From a checkpoint of a small transformer trained on Wikipedia: 12 layers.
Each number is 500 + 40 x the weight over its row's rms, rounded and kept within 0 to 999. Layers, rows and columns count from 0. Numbers have three digits each. The size before them is the row's rms in percent of the matrix's.

# layer 2 MLP up, 512x128, rms 0.06, rows 37-62, columns 0-127
119:482535517481507520476530444393472532495454527420535484558482531513493510545486481508511472538445529453533520523527440451492474549484500524544510505508536560538512530484473460444522512465561492451493548523567506482482520493399417531474572550503467489438493489499482480520467434421550561501473450542567536534507550567550462474476475455381550480482514504500479531464472530456574505572471
097:527531509486514507573512459541484393499499632487400499487490518500521516430599532520542474509525440511538544493568468485562544499480459542544565475485444498512515443515528408507496528511480541509520463520480522461500490468551458478490500459500516547499483518493533502464477523439443449538468454502475569478563547560473537473511578510505495455440549555484507439497480523531482540423451
075:476467470492513519581506500431510523514519454456531536496563431389416505528522480500523446514479471528539495456456587564550407523517490477532525538446529464494476455546466521466553501480516501534483465476458514502472493452534508485464443504492503519468527536488565491517504502512539485513485508536490491456556506527594524470459416450415512507565478589591485561443531487509562494563526
127:473507579432529529450430450475526580505474474513538495438550510446413546460410463580459509541520481480425514448482537560524476474477502522522456466576546495486562445519463538493496508453502519505480444459512463509449442429493498481511491488492449513453562577561471545491496467498464533546571463506533533481516472507509507528473500562526606487509543547532518494505516449555500534450502
105:535502509481465459551504475562571490452476513584467490478462525518600538477516486452473475451463527431450463469526535524438453561523478496493519443497493569505434528497510421448517531571494481555543498462527526479476536444448479517495504559441465534472487454476462577554455554502437520530486481440539502461503507504515440521542395477457544445517507511403530495489519452513548489507448
081:454519531515464513467503445422510505479471502533440505521507571444465431520484443513473508410526506483475526584521515503508476410511451557482563515553539494421575545436485528525526496510501548543497513574521486504531513448484548496480465491538469440529490500564486497511518534376515525568459475516456460500532477429532435480484534488483598506442538526536462576463484509466484517452510
112:469493499484538508524547584453502509569570467416493572520504504536539529516532510558497470518510547491442485505470512480439478522405486434536513464454514487467596532460421531542415536533476570533580574598485539447507528458466501456492523449491476475458477506526484519518457504485486529512586515558533539518508511509498486522476468463422515484544477510536460509505430525468494521489583
104:488519498439512453488535472504559506382528460537554493452535555461461497554466455484491499543452475523520453499467514545486501497362503459522473481506465543465545493519488488521464535476488528525487494496553574607466475427414512497465548528538474549511416502480507542505541502464528560478475492509507515440475512458432456489417477509510502510566557572485490567495480514449449503450541
096:541401391497558458571475515545511532470502510516476562484563475558516525541483535464498484538466494493565481567491512439493454512555573506516510505473466496476484453464478487470495422525417504465521545527524536553467561487443514561431554469497482524511522510596491513402493470509474447492439535516513440550453452499571511496509564536497457488520479463502487487568487509498528456453442
091:509446494403492571543514536495508466447477483450564459502465525516527477494515498489442554457488470488548460492555493534518435512494454494451565496434488526398474553416538530505530542492501538519471543524522513451418479420521491504511505447583499440531501472459512471460552590505470494445492454489442512486535527524452468414479543495534492488457568513568532530455513534478503574496447
110:493475531541626440622528484492510490531499531508460523560484463510519526472489511473501466532537518483528477511509507508487514500500451483626487517424506463468479449433499426492490447579495452469527554499472544417514574484497470516442592468480576429457431544460507548524462476518462511528502469577493463448509505563544493514458521509459513561485481527489471480489506459472519495479463
082:450502534488389505466511525483480487554437512476444511508448526400559576517533446513574507477532514506430544474527588502485450448574517456542532494569430515535488506550474476561512554537544504549512534403476470493471523454503567518527420537524529514540569465485552543556463550485518501469474476480527459483491523512492506537452484493576524527560512551469549526520510494525515510521474
109:523455485453444478485500448584468461481481523522530476461608516549473464482489495441537550559428494510533501538449518464524444537546493475396536510516489531522551441467569530488535476445472492505563467475512445513485493487534463510504442478524525561475532474575493446515489524492459488465564557462442560510420466477451466544454487520538500545496493462542471479543468600544449492568527
103:510484531485519483548466484495508524536527395561526558530478451438560496485437479495521468520534537549513532516472553533496498543500508541544480468500552467436397504478500534501506497502586444480508545487489442381467500414532467528559533511480553492508444522502558495563484567506473496546521501575455536417530453479526478508490465550462485510461560498502441460445496433480565466499450
100:485487530443524419425556543478507502504509455459560462507551438481490570490522491494586498509501557565439506489406522504452469478475520422459509468489460530513560480526468445574464503474519506556532541480483532524514549468527465454528528524448444551548512497477473451531474527442517482485550526452559488511560516481435473494515481453410596493515480505535507496581484522470440425546528
095:575492491566434470546539465499471474494488560480500555536523482468439481494518509543515485553489524536639480456474594504461521528569494470474487444468510480479477545456512508508472481513513485442492547480510569485566544553507501480458493515472456582509463412492526514522468545564414495515463491507473564434474503512474576531473530532513507455519506493584529514522444456437499500438573
116:540464514525509488479420473530494488528578456475494510576480472528492467527512549531520564509565483534497507447477450463537548441486440488563450472556499452545526464483548493495518513554476475498417457415612525503500434525472550478521518510459459527534498485527448537561546459525463523555481495504525442497494471479570505470438502448533482505488449519473420469497461377478459526510564
083:520471439561443524495514565560496514529533483492532454507479513404527500497507492488542474544453526510503536448503487543481517438529469449447452562477508483503495466503451463488449530495502448519510480542508413508568420514442529460406452488448547550421540503464528413481536480447451500493478557553517578537495531447604511535544488499500437525453492506474463488454491575531455474492524
098:414470524477454525476489489501454495458513466485559463548519508491428490506458448494442538595422446421548503546473552530496530521457468494485498496478534554486463533512483543429571485470461580522483502516503511470446476454473485498470499529528463577507431472520548487520562555567498450497502519478478598493447484474424485496521541509535520475431474578563567500441453505485546542483537
092:473490547530480479524518495547538514459433501491458526535461552525500563527478498451471442467590463447509486488460508415535534470480560497481491494466547476488510465486544570526465478511470451544514470526432534546529527464515493597486526525494482426433512525376466588530481481475441519502526515508527580440431534471497480526453416418486536426492475536497507546496497506535494512549451
098:530494544453487478455488443510530498500580519523469454525494555444495480489504516483580454604456534512480506486444597469518500485472514569487507521458457528567589456493501459461466424554505532534529467517436458498488488499438482551617466568492455533494504470458570504525464552561470497545506475498476501504459460485473492589465501440558526458558450511547520486447493451508521492466489
072:484439481516592514508504496504524545505490551526529500482524496515540516540605494515542491474601495534472538460536489405463495519444448530547565501537443625553472409538547474529539537503563498440495503506470521526513459508546502483446488522422475564471519527510500485515497463464494508485486490526472491523485424516562476517530506491502491475555524579422452561531543442566478476466459
112:446477504582536518509490514471471453443443509434462501489588516550535492502521498532496558516488552528527522580524436487539541511523529574498485483437466476548540428526526471437525477498522508471494532539463482527495612522541442545485534577539433471522558466436498488521521495513454498499448429506535514479528472571539529522482513529499516526455449549479550496507473486591622512457488
114:561546392493517477468527493459502531478558506533511554497535443512495534500420457524458519544423450501462544461489523552515468438483459521525492434499555500457500532478520508452452548453502498471555512546501432619494489544405471487478453476460464460540521484487503490475441508467461550475507552493498463500480545483561451494509559458528540481502480470522429502462480562412458488591536
094:478496476518508534511511427556449522522472451586567500496483473547564493426500524469546495494562481516526538492497597538525478539556574567489562522485562504532509511506573549534555466517477506551497487543504476455537531509524498543490546554498622489520504479459475513548473514504532467515512466546540529462505536548576570510486502568498525493460541472524464554485572489495615508484571
087:536483470507431488561489534549572523528495460453474505583494509555426508540451534478513531527488521582484508434484469531445517499514477508454489418457509498481497465515508492536466447552525482516494546561503467500556468539586505562483458467504451453504473549507527501471530465512510496495614469542492512499483441502518480461467533458582451558470429440558391500470480451440453499473559
# layer 2 MLP down (transposed), 512x128, rms 0.0602, rows 37-61, columns 0-127
104:486493485519529473527458583525501499478523472532509515427533480500500474430543526513509505481520505510420386499480553539538514471506498504493441521517518439442484477530531515538458468509455520532451490492451493478570448520641552453453478425447563476521469571521527493494514560551453419506526512506458481430470495434480490521446538530588454508473462500536523465546530456541444450483486
102:466438585518456550435540491500559500475506478482540453437488551559489523486466566486508411516519423437528491496521575544587443560496499464461507523502491509502562460496458533507417512533592537488494479543529439488487567515465578463559524492427459492471466441537498545477552464512536518540506531473555546482547470509520518499508520468478528559483420543465509514478476573502484500454493
074:517518515548517449446531467516409485529448583505440503519420494527447475480557450525485489511517539459545492589460457530526568481458506466494518445450466567486503559495469467473442513539474519457547548516531510536498525516532491557519496458498522486466532557414465498575529513444481565441505492504464527528466515469477444443496487560507512573446516383483442545427527483489533478514474
133:480531462559449496519559548491492424494552514533443481552423476558558435576601521437507496440507535532550463533473473428461536491499478467475559560424438501515459571456518452472536497541510482532463572508494480538558556553493521515498532505473546467555440415462528454501486539514558447472445511496473471530495501466448544448523472468475458511487471491458491475504481555453514471514507
100:490522519569476543426468561441437491546497479445520589590535502454425506523463495547524529528513465555551523498478471423568562462428528526517473523513549431538562466502486533542508449450472497467464521539483474514492454563507548470527499451533472466530531538528521430453547463546545493472513527540477461539477506513515547492433617491549458526480526503566486483491470545495498539513540
093:529480468466521473514472550563508501511527465505577497459487418574528519506507544492491472575445494490538459462491454490503522608464527440524442457470463497593445482487507454427470566473535442496523492433465507519501514564540454510475562487473471536471546476415538485474460491599509479466535522473550535508428512569445515507513438481512442469515477437496562437536484510534487474539497
113:516523557478458512501461500537515511445452470525527438483515464493452465488487523442533502484505448474564439452513489507531530480543509521514496539477533521552436508486616436448572471527525456451445446441522487542474450583541472521523536575471519515523492502496512421489538519536577528548391496388465456465475455504498480517524535530516501484460475502542586484527553488529483466498427
102:482498510506478502499536548511495506511515552463520516509512463501506500426500471480458515498493600475512511458527484444552559526618515575505491565501481522496457523449465467507541528549455485540520584494458446386540513572549498533510483492474526489489562536521523463509443537529479457450605453512501460533524501511528529509529512468483483511472350460504511416545498540537534552534461
087:449541607496480527511524467484515526541503490518478479486481467455454489484504488534512504470505509485408505445496450545498539495424399500472505523523573490539521557535571503557509573470549506483472465501514455439509487470561558414555482488481567524491500480437494469595487540490518585464547483440526529448521540500419514462535469512492577536507516512529509485439517491497424545556562
094:493512561581457521500510446447446495519524577574513568384509530455473472486501514505553444537494524435455535514454448462487511480519506439472406468525511458554548469527470476528465500437429454534540446529482518500579511537471449534456451541480533479474445520480516512513488503407472505483514549546517484495492496483430488505557454525501504474528463473391492463537470565472506451524503
117:504552424458520571519427525504517419566471515540501470486457502511465566488576490469489504458518513536466534480533494485526498513530534513455475489414510562539507555552442449516525523486476529533456507433521493510521484532551534497501437492550526522546500561545521490531514498539468492562562510504609442426499571453507523483542446540528489555578529488564467548460534491532501480390527
087:565489503485576528551435474498510536450565516526521519487508480575478498551423569456428524493442520512561544455559437500497521497450521528506484482440519424478497517479519536466530419489450512471505470598558542551531568518464509529508567483454481494546501550505479490530546505518521558418473526549499516574569505517575559479565507503483468479463464508536442451471539503479489489556529
111:515520526539613548465524564392572556474560473523510516495491466472533573532521481499520499520526537491471534485479530510534548472498507543552485396466482560470479512526465460533423498533533583500433488546507555539523477509435490484530517519441429487518476484532573574513498451530529517518465445521536448541593495484555507465545489505488527474530483480499588486486473469459526525427486
104:514488473481508532481527533501495456484445566505463482506553463514461501501493483481488472532514504407482507491549443517516502486482531438517512590430482500585504469491529406512559516536422529455501501496501535557567442553491502444465498469518494537466560467453457485455506458537502489498493432415531463567481526552497496453498493468558531529568409412530536607540542539474441471522509
096:539527476532470559539469474528500523529535526512500527497483540574461429549466513530390521472452460437535523530564497498547546502532444546544472536507572472486509539498567527420536516501478511475443432531541477498492496540523553548467505445517530461456490485540540538518571444565507583515471495522430487527431493522543506540476543500605455535519482503510504503419519500549508584441489
091:437445595455553501438490460544571451449526445520537472461500537543568479464465536487441600478515503491404541526458461491573494445473512519457479575527459438500527448519512495497496500453521514555516436455464443464455502449480485488524459488488482493488496598503520473442492500436517507469502506534517488529541473544500520505521441496489450517420490497452445476506534555529526559554430
130:475554493498497492507563497451496510485415564531467473411493543492467537492472465528456448453474519479470502530499535513453444527481564477458537541484478531440476548475416521496489442466495488490578535588396455513537551494546455515509491475492506446489529532425536432445450540483509459456516530493497545514455485514429501584556502552470529494504555444500553526526499600500537461487449
083:585514542461513475520522466448466514471482522505486576444533488573483502521517526426454524480568489471498437513457542474490452582473494564548514447515467500481481499455547551510542457509474562467474504443484537514491533495507477469582537504504451472557458490565486594499452504548543523480524440421480409495516443510414469484409476476489543512552451502518531479546483439479465549499451
097:579521504559525503497468461517561488513512497531459557474530488518563463468478574510550454440594569534468487486503466480518508468530472572520458460484483453476595434491550479554464516438542410460577480479492551499504515522503481495548456449512526459494532545477464538485405514376482563465490483486487435492526486476496544507509472482505482454565574487486485488557539471511518500523440
100:461456504528546472495509509461537438580555465547546469497492392503508470483462467541521553510524567525439498544484532506490492518494476468532501473517443529458484490514462372505540485576523506463499483448539482483490507549470455498477543435468502567500433508554521501485461520510519518541435479443452358492491496519529546520478574523527447585475514498513507507435424501540466509448501
091:518463497530518482511541505531511456455369485453492571489502456526469522500453480521416576429552481510513487482515470511453539501500504413505478469521521435432396494501510508543539494453514464500438554484540531482563508505533529469411558413494510540510470519516453523529554484404492503465482602448501504505514509493498491436506465558448499530434519498499490526554461547500453532494528
078:472558526484421506443451485472542448472486470475519536530473502562539468518420559498474557529489516487501532528467550477564489475526507520467452499535605436496574506464422508484492454563416504527477497464518468500485587529529496447557472535537556471629507438557519513510475513508526505534476506511544507486558482426427526582499450507503500535481526438533458526537474492510518493549523
106:569559544422467508477474479503526554534519546569570502513471492474504547462522501505484450466506445484493488418491548526495435484468466427538523531543477576488447594465503535549500545516480496506523469485540518486522417478471557487538494453448520544455432562591479557455471481504516559512518560529479528474519539429486459466527526479514537484572543452575505491454520467464452535569487
107:434489557521481515548503476522503476510468471451494470502454584485434446491584547455553463498564568454527435538478462457474509537512530489460498568494421459500512481487454470535508477516469543510440480435551569379526483481585509515477541509520531508471488528554479464435567500524578452533485464476477527506534464480460531523484462544470489518494505495505533499530483400566505518413475
081:509483496426480452486475569459500471518491486462452560549570501458456559496486504482514543549481516519520500532494474458478552479503488436551499471447462485500409487504454542458478491543570487441504575483493511524484485458532542489552468493461402549488502565518589520550488489610468495540483515503506504572539512440467435502532458482525526579494481466514567426473496437460450501488413